{"num_attention_heads": 3, "norm_place": "pre", "tie_word_embeddings": false, "init_std_qkv": 0.062, "init_std_up": 0.0887, "init_std_down": 0.0887, "doc_mask": true, "train_tokens": 89280000, "dataset": "wikipedia_en"}
Each number is 50 + 12 x the weight over its row's rms, rounded and kept within 0 to 99. Layers, rows and columns count from 0. The size before them is the row's rms in percent of the matrix's.

# layer 5 MLP down, 96x384, rms 0.0888, rows 51-95, columns 256-383
098:58 46 38 49 50 59 41 46 61 48 73 46 65 53 46 48 43 58 72 51 52 54 82 42 60 60 42 65 32 38 38 51 26 52 63 35 46 51 52 45 66 38 56 52 58 42 18 45 56 50 57 43 55 35 63 42 47 50 52 54 30 46 56 27 23 48 56 62 58 42 59 36 50 38 52 68 48 38 49 43 38 44 63 48 58 54 55 44 44 63 61 45 50 60 39 40 46 70 59 53 35 57 58 54 50 52 52 51 68 61 35 28 55 58 23 47 43 57 48 73 60 60 31 44 63 41 55 68
092:54 35 59 60 71 54 39 44 49 38 34 48 38 50 54 30 50 43 62 54 73 44 48 51 44 58 61 58 69 47 47 77 41 40 36 51 50 51 67 32 64 53 33 26 31 56 56 52 61 59 33 54 35 56 47 47 52 68 53 30 37 46 56 26 61 55 54 42 42 56 55 41 50 38 39 43 40 55 56 57 65 66 43 54 46 52 66 74 64 34 64 47 29 81 60 67 62 38 58 58 44 53 46 41 35 81 45 49 59 47 50 38 52 62 70 60 48 41 56 74 49 68 66 33 64 37 45 39
100:54 57 57 46 65 65 32 42 50 46 43 53 76 65 39 66 43 57 63 28 62 46 61 35 48 53 68 53 51 63 39 49 44 65 60 45 62 71 34 41 46 39 39 36 66 43 47 33 62 39 51 48 59 38 32 34 48 67 53 47 55 50 60 69 52 46 48 63 63 52 51 28 49 40 71 54 24 59 55 76 43 41 48 54 60 44 60 43 49 55 68 69 53 63 38 46 60 56 50 54 61 43 51 60 59 59 85 65 52 54 39 61 29 47 50 58 62 31 48 48 45 56 37 53 68 58 44 45
092:28 48 61 38 53 41 33 38 44 62 31 61 47 55 45 68 55 57 42 46 50 22 50 46 38 66 62 44 47 30 16 71 77 55 40 50 55 36 45 53 31 63 49 34 39 44 37 38 54 64 39 65 66 43 47 43 43 54 43 54 33 52 41 44 62 47 32 30 77 61 39 46 58 66 48 57 52 55 58 36 45 46 60 51 69 38 60 63 54 60 60 78 59 46 47 41 49 58 36 51 61 47 62 41 44 39 53 55 60 41 38 38 35 42 49 43 32 59 63 57 50 38 45 32 54 48 54 49
092:68 40 58 67 38 52 71 28 56 68 44 60 60 51 31 51 45 59 50 59 34 32 41 44 86 66 49 42 49 71 45 51 56 68 51 71 52 65 64 46 56 44 53 52 57 55 60 32 60 60 53 42 48 53 36 57 50 59 43 50 27 44 58 27 47 68 35 48 57 33 73 69 33 58 47 36 43 39 40 45 61 72 43 67 31 64 55 40 34 23 45 37 57 52 38 58 44 69 66 49 61 24 51 46 43 35 86 58 63 57 64 29 53 47 43 32 56 24 48 45 65 59 39 40 61 44 74 46
130:51 53 53 44 38 65 65 52 44 37 53 55 32 47 54 42 54 54 65 47 31 65 52 47 49 59 58 49 67 55 54 32 47 46 57 62 47 46 22 47 45 40 50 63 68 52 35 41 73 45 56 42 50 30 39 63 52 33 99 38 42 36 65 49 41 56 39 51 63 64 45 30 53 48 64 42 53 57 64 39 47 59 69 54 46 63 39 50 29 34 92 38 54 31 50 52 33 53 55 66 60 37 31 53 51 26 78 38 38 47 40 41 44 41 48 44 58 57 53 49 35 59 45 41 54 47 50 42
115:62 41 55 53 52 36 55 78 35 34 47 52 50 40 55 64 35 46 67 58 41 48 40 40 41 65 71 34 58 43 20 48 32 74 26 40 51 36 39 45 44 59 57 44 79 46 40 46 61 60 36 46 20 34 52 44 32 49 60 61 48 43 49 52 47 47 61 52 37 63 53 45 35 70 44 61 62 65 47 56 52 60 36 47 49 37 60 50 48 50 54 66 51 60 36 46 63 59 60 46 55 56 40 57 56 74 49 44 59 50 37 33 33 58 72 36 32 48 64 53 51 58 50 39 30 33 53 65
103:44 40 46 46 46 47 50 65 35 64 39 65 44 57 55 42 62 43 51 57 34 60 35 57 36 10 65 42 34 30 55 61 43 41 56 51 54 48 44 50 60 56 66 28 33 34 57 48 44 39 51 56 66 62 48 49 55 28 59 56 43 59 41 60 55 28 58 42 49 29 51 63 64 39 37 60 36 58 22 70 62 30 63 58 48 42 33 49 77 51 44 47 37 78 57 42 32 62 64 45 53 38 68 35 60 42 64 55 40 57 67 73 46 48 57 48 60 58 64 55 40 59 53 60 45 46 69 72
099:24 40 14 52 84 60 77 45 36 56 47 56 64 50 31 32 23 41 57 45 53 45 56 59 48 55 48 64 42 74 44 51 51 45 53 46 62 60 59 57 44 57 51 63 67 53 47 59 32 58 54 71 51 52 60 44 44 56 56 21 34 78 63 38 43 54 50 57 32 52 50 54 57 62 38 62 55 58 40 68 32 30 54 56 51 67 47 39 51 49 51 25 50 48 50 50 43 39 46 66 47 71 52 51 29 50 32 83 60 45 66 43 60 67 41 54 47 59 49 38 53 67 68 24 49 36 24 37
094:71 42 38 47 41 53 67 52 44 43 42 51 61 56 23 49 62 37 68 48 24 61 39 25 65 38 52 45 23 54 52 33 34 42 69 63 53 62 26 43 44 45 50 68 61 61 48 25 41 66 58 53 56 34 41 46 42 89 51 49 51 63 65 59 58 34 52 51 44 58 56 54 51 58 48 31 34 68 49 44 70 61 61 62 62 58 41 52 63 64 59 45 51 36 58 38 66 59 36 57 54 64 44 58 67 37 33 28 35 50 25 64 60 48 45 47 38 45 59 55 59 43 59 51 44 61 45 74
099:47 65 34 49 55 38 50 57 27 33 49 36 48 51 76 56 35 40 36 47 60 51 40 49 31 34 51 23 43 51 52 50 45 43 31 48 56 57 65 46 55 29 54 66 52 48 45 35 44 44 44 67 58 23 55 49 57 73 43 38 55 40 33 44 54 57 50 54 58 63 46 37 46 53 40 48 63 49 53 44 47 31 71 51 41 53 69 31 41 68 47 40 81 51 30 51 29 70 52 56 56 76 45 62 58 47 59 55 60 30 46 33 65 36 56 45 57 49 35 51 49 61 47 43 42 57 38 47
105:67 84 49 41 46 56 41 57 48 44 32 62 72 51 65 74 55 56 65 50 57 50 72 58 61 76 64 62 78 58 36 48 32 38 41 38 43 41 61 50 60 50 61 58 30 32 55 47 70 50 49 49 54 67 54 58 57 70 46 56 63 49 43 40 57 44 48 45 53 54 49 79 55 66 27 25 42 45 53 57 33 46 49 66 46 24 53 59 49 29 53 44 47 55 49 54 29 72 43 29 52 49 65 58 24 53 53 43 57 53 81 39 44 39 63 41 55 69 39 45 41 67 69 50 54 42 61 51
103:56 54 56 68 52 51 21 57 52 53 47 32 58 59 51 40 46 67 55 52 28 45 56 52 75 64 43 39 43 59 61 50 43 37 48 72 42 34 51 38 48 39 42 33 46 46 45 44 28 58 44 47 53 61 58 43 53 39 48 40 47 53 39 50 45 69 60 40 66 44 44 70 38 52 53 38 43 43 67 65 49 58 44 56 59 50 58 25 48 49 48 53 72 55 65 41 34 66 72 55 46 51 60 60 77 49 41 54 32 48 54 62 46 47 46 39 65 63 49 39 39 15 26 70 61 59 52 42
118:60 43 50 60 52 56 36 63 56 21 60 49 65 77 75 43 42 27 38 37 46 50 62 39 65 36 44 61 57 47 21 46 62 51 54 55 53 55 43 62 68 46 60 64 66 41 46 58 42 58 52 60 30 34 36 76 63 51 36 28 40 40 52 61 48 44 25 40 67 28 68 51 58 39 60 37 45 62 61 65 65 51 33 49 53 60 56 59 58 26 32 48 31 39 46 37 50 42 29 72 43 56 53 61 52 36 42 61 48 73 26 56 53 54 57 54 51 54 41 55 53 59 62 35 54 29 44 62
107:29 66 56 40 40 57 68 52 48 51 43 44 17 41 50 47 42 30 50 45 63 57 54 63 53 48 53 57 36 29 54 55 50 61 74 57 34 48 63 46 51 28 59 48 51 62 66 61 67 69 42 53 65 55 68 73 63 46 37 60 29 52 44 52 56 37 63 61 50 68 49 46 64 55 43 54 59 42 50 52 57 44 26 52 58 52 61 44 58 31 46 42 48 47 78 77 50 33 63 54 36 61 52 60 51 33 34 51 74 36 49 36 45 45 35 80 34 59 61 43 56 59 61 52 48 54 38 54
099:54 34 47 49 54 57 50 34 70 51 54 50 57 51 60 66 60 44 79 41 58 22 63 53 40 50 60 53 37 42 57 54 55 60 71 49 41 41 44 33 56 57 38 68 37 63 83 49 83 56 47 63 29 48 53 47 55 25 48 64 55 62 49 33 62 57 67 60 32 55 58 20 69 43 47 42 58 60 60 49 60 49 78 40 46 58 77 32 50 49 59 54 47 58 55 72 47 35 50 46 42 60 39 46 44 64 59 57 42 40 43 54 41 44 46 57 31 37 54 56 48 23 41 58 50 59 54 47
103:46 49 30 34 48 39 58 39 45 53 60 48 53 31 48 29 67 66 34 30 69 41 46 48 58 46 20 50 28 69 63 64 56 50 43 51 79 31 62 47 58 53 45 35 60 58 47 46 31 71 59 46 72 41 57 42 43 46 41 32 49 38 48 48 57 62 37 49 75 55 58 42 41 52 46 43 40 53 60 57 56 42 64 31 41 65 45 79 39 53 49 55 76 42 62 39 49 54 48 51 41 36 43 60 42 44 53 46 36 57 55 63 54 49 57 34 47 58 47 40 28 18 48 35 24 52 54 52
100:59 48 47 63 35 48 55 52 50 58 51 50 74 50 39 41 45 53 50 59 52 66 32 29 64 70 61 59 65 49 56 50 62 58 55 62 58 63 61 43 55 59 56 47 50 58 45 55 55 58 44 28 41 63 46 53 39 38 33 48 28 69 40 48 45 48 47 46 64 38 50 57 33 21 62 30 60 40 67 53 53 41 45 58 60 55 46 52 60 49 63 39 46 55 62 40 42 22 35 53 45 46 36 39 51 52 61 49 44 49 46 84 36 30 37 44 62 37 58 59 63 50 46 53 63 55 52 56
090:40 46 51 50 62 58 43 41 36 47 72 51 01 42 68 67 49 57 44 58 63 22 46 41 44 28 49 44 37 57 39 67 48 35 47 37 66 60 58 58 36 57 48 44 45 45 43 46 60 62 54 63 42 69 52 62 55 63 37 37 32 51 69 71 60 70 56 74 47 73 44 72 67 49 21 42 64 58 45 47 56 48 70 56 63 60 64 52 49 33 52 49 41 45 67 51 32 38 44 58 47 46 51 66 46 29 35 48 48 30 45 34 54 53 45 52 37 55 46 58 40 46 36 32 53 59 36 44
097:39 59 54 61 59 26 49 39 59 41 56 67 51 41 56 31 41 33 40 45 59 45 57 37 64 55 65 38 32 52 53 59 43 37 36 36 38 38 50 48 70 48 60 43 46 57 48 75 48 60 57 38 77 57 68 27 74 39 51 60 52 47 71 77 29 78 68 56 49 53 53 58 52 55 47 41 61 54 43 42 42 51 55 65 43 46 55 40 45 52 56 27 36 47 61 65 51 60 31 77 51 56 56 54 43 48 42 65 50 42 49 54 59 47 42 41 29 57 48 38 46 56 53 55 61 61 30 35
103:55 50 57 54 46 70 59 41 48 61 66 60 61 68 44 80 53 42 60 68 65 44 57 56 40 47 44 60 41 47 59 53 42 64 57 28 50 64 49 60 52 57 19 72 36 57 43 44 55 56 51 48 64 62 29 57 46 31 47 71 35 70 53 59 63 47 48 60 35 57 50 56 43 41 42 61 50 34 49 58 74 50 54 39 58 44 56 83 57 77 77 53 51 50 43 48 55 44 58 57 32 49 57 63 76 48 59 60 36 29 64 46 54 44 49 46 77 45 65 30 56 59 46 57 55 49 56 60
102:35 46 65 51 48 32 37 68 46 45 63 32 45 39 36 77 40 58 63 38 78 52 34 44 44 33 40 46 27 64 47 35 48 52 74 47 50 53 56 43 54 51 55 59 16 51 46 30 34 36 39 46 67 67 65 44 55 37 58 42 46 45 49 69 50 47 30 36 30 69 46 46 46 49 47 57 34 40 41 59 42 59 60 43 55 51 59 54 49 47 27 26 65 65 52 38 63 23 62 30 36 34 50 47 50 39 45 48 67 50 59 41 66 47 58 36 40 52 46 33 53 40 64 63 67 47 58 49
094:77 38 37 43 47 46 57 50 48 30 50 59 39 47 63 46 57 58 53 55 45 60 52 71 24 78 43 61 54 43 52 49 58 55 49 56 43 37 43 64 71 73 48 68 51 46 46 62 44 24 75 59 42 86 45 72 55 48 53 70 56 54 43 49 35 52 64 69 49 46 59 50 42 53 43 62 34 48 46 46 48 46 39 53 34 60 55 42 51 40 42 66 25 40 52 55 60 61 46 48 55 38 51 57 46 49 39 33 59 62 54 43 27 75 53 40 52 38 45 61 46 56 62 60 43 43 57 39
098:56 53 74 56 42 26 65 55 40 68 64 46 46 49 52 48 47 56 49 36 94 71 46 71 41 73 37 42 33 57 43 43 42 40 60 38 53 30 47 56 43 38 62 45 54 43 65 55 79 36 52 41 58 44 51 87 65 20 44 50 59 57 60 45 71 48 68 43 36 29 50 42 46 42 36 37 59 42 46 21 49 36 48 41 51 47 76 49 34 47 47 52 43 39 40 48 43 62 57 42 42 62 36 36 47 56 36 04 47 58 62 67 59 45 30 56 59 39 46 36 44 52 46 43 61 35 44 54
095:43 49 67 44 58 61 53 56 38 53 52 37 45 43 61 79 43 34 58 58 50 57 42 51 53 70 55 35 42 51 55 53 53 55 50 50 55 57 44 49 39 54 38 84 57 58 55 50 33 47 60 51 51 47 58 53 49 38 59 27 46 59 31 39 51 53 58 54 52 46 58 28 42 37 43 53 82 55 50 69 45 62 54 59 75 69 65 39 66 53 63 57 57 64 33 57 51 49 58 43 41 54 51 46 40 69 61 60 54 51 31 54 35 59 59 48 40 41 50 59 56 58 52 36 56 58 25 62
105:61 46 48 64 32 55 22 48 49 49 49 52 45 57 45 41 42 70 48 66 44 46 63 44 51 36 25 51 43 60 53 67 61 31 45 42 62 49 61 39 52 64 45 54 29 69 55 50 38 65 47 40 48 52 36 49 48 73 46 35 49 80 51 72 26 41 31 44 65 42 39 76 40 59 55 56 60 38 44 65 39 50 31 62 59 74 56 49 48 62 72 57 60 74 42 31 44 67 56 51 46 54 60 58 44 67 61 47 53 38 44 51 65 57 37 59 37 57 36 53 51 58 30 43 49 47 40 60
096:58 53 52 64 48 31 63 65 60 45 53 51 59 55 36 43 48 60 51 60 40 42 63 71 38 64 52 45 54 36 61 46 41 59 44 49 46 44 77 42 27 60 46 20 60 54 41 55 60 57 42 37 60 52 42 63 59 65 56 50 54 65 60 78 73 43 63 46 71 39 45 59 41 56 59 55 37 51 34 39 56 56 32 50 41 44 32 61 61 44 69 44 55 53 48 65 47 44 31 52 62 58 42 49 45 58 31 35 64 46 73 67 53 66 72 66 35 40 49 42 53 63 57 72 66 50 43 63
102:32 40 64 66 47 33 72 61 29 40 41 30 21 42 62 60 55 48 50 50 33 44 41 47 58 39 54 56 44 43 58 46 35 39 30 43 71 31 43 57 65 64 46 67 48 41 23 54 62 50 56 45 60 56 68 53 60 63 48 30 67 39 57 66 50 45 64 59 52 45 37 46 45 57 46 48 42 53 52 73 55 41 48 59 58 50 40 60 65 55 39 68 33 59 47 53 35 61 71 47 54 41 71 69 58 38 44 48 43 37 58 52 57 47 42 56 56 48 63 45 46 30 49 68 55 61 39 68
097:37 51 55 53 58 72 59 84 51 72 49 32 64 78 31 36 51 57 58 52 42 60 61 67 49 56 42 70 50 46 55 57 40 60 38 53 58 42 40 40 36 43 52 42 51 49 45 49 77 39 54 57 73 52 38 57 56 57 53 70 44 82 49 48 37 40 44 58 80 65 49 49 59 46 53 51 65 33 70 37 37 57 44 55 34 36 52 47 31 57 59 33 62 71 62 53 56 32 68 49 44 47 22 49 59 40 58 40 58 57 26 42 35 36 48 37 70 61 46 38 48 39 62 64 36 43 43 55
089:60 53 46 17 50 38 44 32 40 50 45 41 79 36 43 30 56 42 52 50 51 46 58 45 38 40 78 74 63 58 47 66 66 52 48 66 38 46 41 37 66 62 53 35 53 43 42 25 63 47 57 54 44 71 49 52 68 49 47 59 71 54 25 23 51 65 41 44 36 34 53 49 33 65 42 54 35 40 64 64 48 47 49 46 32 43 56 57 57 31 31 40 38 41 67 71 32 40 38 42 51 45 67 42 41 39 42 47 50 58 52 44 58 55 63 39 57 43 50 45 58 51 50 33 53 40 39 55
107:67 51 34 42 57 42 44 50 41 57 62 75 51 36 52 60 54 58 55 58 68 33 40 47 40 40 40 25 39 41 39 65 45 58 58 36 55 42 41 69 54 34 55 68 74 54 83 55 71 45 21 37 25 37 75 34 42 32 66 48 60 48 57 44 54 43 41 62 73 57 53 55 44 62 49 30 50 57 65 51 46 50 32 50 46 58 51 56 49 59 57 51 50 45 76 85 50 48 29 51 62 54 57 58 54 25 42 36 53 60 58 62 53 54 47 43 47 36 55 55 47 43 48 65 40 51 41 41
102:42 61 53 55 66 44 65 54 27 44 67 48 71 54 36 61 60 19 38 66 57 49 58 38 56 56 59 61 46 52 52 46 52 54 61 65 54 55 34 47 53 60 29 58 57 38 32 47 57 65 52 65 33 60 25 59 50 41 62 62 61 48 47 46 62 65 52 38 65 57 66 72 20 37 75 44 69 59 58 54 59 50 46 57 58 51 30 61 47 43 25 43 55 33 53 50 52 59 57 66 49 34 48 49 33 61 50 58 47 59 44 44 49 48 41 48 52 44 59 67 50 40 55 48 61 28 46 38
099:42 62 40 72 44 45 61 40 55 60 57 39 31 36 46 66 34 45 49 46 56 41 43 75 28 39 40 42 53 51 34 44 35 43 49 41 49 66 48 49 55 58 37 81 60 40 53 64 59 44 67 52 44 29 59 30 51 69 41 68 73 30 38 56 35 50 62 48 61 33 51 24 49 45 43 48 64 67 52 46 51 78 36 52 45 48 33 48 61 41 43 45 46 52 25 71 33 75 46 47 51 39 42 62 79 62 48 40 44 41 46 34 38 34 33 57 41 56 56 64 74 30 45 45 51 50 46 44
101:74 48 57 45 50 51 60 40 66 53 37 49 33 52 50 57 63 63 49 37 36 50 28 66 29 24 41 51 45 54 43 50 46 43 43 54 32 55 47 55 57 39 51 47 53 51 76 51 58 21 54 44 64 64 57 38 38 40 45 28 51 24 32 53 38 47 65 46 47 52 36 61 40 45 54 39 38 50 38 37 45 53 30 30 37 43 44 43 59 65 63 75 60 28 55 28 54 58 55 64 68 55 45 74 58 64 55 44 16 66 58 70 36 37 53 41 54 35 70 25 31 47 43 53 48 39 46 40
102:46 45 47 59 39 44 51 67 58 36 66 39 54 42 54 29 28 34 53 47 53 60 41 51 45 37 68 70 36 14 49 63 49 56 71 60 50 57 48 26 40 45 42 61 66 48 57 63 75 59 42 47 55 36 71 29 59 47 58 34 61 48 54 39 58 56 70 52 24 47 60 45 57 50 44 61 57 33 61 53 62 46 43 65 54 45 42 56 24 53 47 53 64 42 60 44 49 28 34 58 37 43 42 66 43 41 39 42 32 46 52 57 47 45 50 40 46 50 60 62 65 31 52 48 56 69 54 39
098:59 52 56 67 46 40 51 48 72 52 57 56 52 45 33 48 36 56 48 67 64 58 53 38 51 49 50 39 46 58 59 41 42 35 60 56 52 56 50 71 27 21 53 08 45 62 54 55 51 53 76 62 36 46 71 46 40 51 54 52 30 33 53 29 44 46 37 28 37 52 52 60 57 52 60 49 59 46 75 40 40 46 58 38 57 39 42 68 70 54 41 48 41 72 59 47 38 65 36 36 62 55 59 52 40 52 17 64 51 47 61 27 45 33 45 46 60 59 49 59 50 60 45 42 49 45 57 46
087:33 50 52 55 39 40 57 54 41 42 54 52 53 39 24 53 70 63 30 21 41 73 40 28 53 50 48 46 41 68 26 39 36 53 53 63 53 25 32 52 48 61 36 38 73 63 48 61 55 58 55 49 44 49 50 38 58 41 40 49 78 39 39 68 66 48 41 52 33 37 55 60 50 44 53 44 57 54 66 64 59 26 37 74 37 55 46 55 49 38 62 58 44 74 60 51 66 36 61 47 70 62 45 47 50 51 52 47 46 49 50 51 30 48 48 52 56 44 60 61 47 40 53 53 41 50 38 53
109:49 63 49 39 33 52 63 51 68 75 42 64 48 53 55 28 43 64 46 69 50 59 69 51 43 62 47 50 58 73 29 67 54 67 29 51 35 46 34 66 73 40 47 21 58 39 40 37 32 48 23 48 55 48 44 60 59 73 53 35 42 67 33 46 28 43 44 35 59 60 52 54 47 66 60 66 59 39 57 53 50 51 60 27 49 60 55 37 54 84 36 51 53 43 46 51 63 56 60 43 41 43 62 63 49 50 54 50 57 51 62 54 55 56 53 46 39 45 55 46 30 52 58 42 33 54 66 51
097:62 44 62 34 53 56 30 69 68 48 59 56 57 65 50 57 57 50 55 64 44 58 68 57 46 42 59 59 40 63 53 55 31 41 39 36 52 40 30 47 28 63 45 40 38 61 53 45 34 52 56 39 45 73 35 43 52 55 56 47 60 26 58 79 31 72 36 41 47 63 68 60 82 48 29 31 53 57 38 47 47 48 57 72 62 51 61 58 49 61 64 42 57 50 54 58 44 58 60 50 38 55 46 65 58 61 49 34 60 66 39 47 52 47 43 41 29 60 44 46 33 56 47 45 69 38 49 60
108:56 49 28 45 38 46 58 38 46 50 43 41 43 58 47 59 47 53 47 47 35 62 52 55 67 61 39 51 77 53 60 29 48 80 57 56 52 51 59 51 37 36 48 54 44 51 56 82 65 35 39 46 46 44 51 66 47 54 69 47 61 53 58 41 57 20 49 29 37 48 47 55 39 48 45 60 64 54 48 67 51 60 52 46 47 66 78 52 42 60 53 59 31 61 75 37 52 51 48 63 59 56 36 52 47 57 58 71 48 42 63 29 50 57 65 87 26 22 18 44 41 46 36 49 56 52 49 24
093:60 54 47 46 43 75 40 67 50 35 54 34 59 54 61 48 46 27 48 32 49 51 53 47 77 56 50 51 45 43 52 50 39 54 75 60 43 42 32 39 37 39 55 55 47 44 51 57 54 34 37 65 30 58 52 29 36 61 43 52 47 24 67 64 50 67 48 33 73 46 78 23 59 55 36 60 46 53 31 34 55 60 52 73 51 53 62 41 49 56 43 60 35 62 39 67 58 39 49 43 30 59 34 56 45 68 49 40 45 52 43 51 42 44 50 37 60 53 64 44 66 55 47 58 56 53 50 57
107:60 60 35 63 39 64 41 53 60 61 41 56 53 86 28 54 67 40 54 61 40 37 75 48 61 47 50 57 45 64 45 54 31 54 43 71 37 49 50 60 65 66 56 72 42 55 51 49 46 44 48 46 43 39 50 40 50 20 46 52 54 59 39 69 65 50 50 51 38 56 60 65 39 54 63 52 46 47 29 48 63 31 56 57 45 49 47 34 32 48 77 59 34 47 55 39 41 59 59 50 16 54 50 53 50 60 33 72 42 43 55 65 38 52 33 55 49 21 55 49 55 47 63 50 50 62 48 53
102:59 39 48 47 47 54 40 46 75 37 57 39 42 49 61 51 55 62 36 41 32 50 61 40 41 59 41 64 43 51 74 69 53 35 42 36 39 56 57 46 48 75 48 58 44 66 57 74 66 54 52 42 44 69 53 39 39 27 77 52 62 41 45 38 27 56 47 65 44 44 36 50 61 34 33 18 50 24 48 37 62 47 44 48 50 40 34 32 68 33 41 65 60 46 41 68 41 55 55 49 73 72 47 59 52 63 49 44 62 60 55 60 52 28 43 59 48 61 51 48 72 41 67 53 40 64 55 51
097:51 62 63 55 40 63 54 81 41 38 33 55 38 45 59 54 41 67 48 69 33 38 36 62 55 25 44 58 41 32 56 60 61 44 37 39 67 49 45 61 27 37 55 70 54 58 44 66 55 51 54 33 74 55 38 48 45 37 44 60 29 40 56 40 36 49 52 73 52 59 49 69 74 40 66 34 74 28 50 50 47 55 55 42 46 36 22 54 64 60 44 43 40 54 48 48 36 56 60 45 50 52 51 53 49 30 58 55 53 49 37 71 51 48 44 50 62 67 38 53 44 45 47 50 64 45 63 39
096:34 40 54 53 52 50 70 40 36 42 43 56 48 48 54 48 46 33 43 47 42 34 54 50 56 57 68 66 49 50 59 59 53 73 54 53 78 53 39 38 51 41 41 48 39 41 63 27 32 46 42 67 51 65 22 39 42 26 35 34 20 65 70 37 67 61 45 41 72 50 61 53 50 49 43 65 52 50 44 51 52 62 64 59 36 39 37 47 58 57 49 64 73 30 54 45 47 51 47 25 38 25 63 41 39 50 35 52 59 57 53 68 57 28 60 58 57 55 67 43 64 70 68 48 56 48 52 29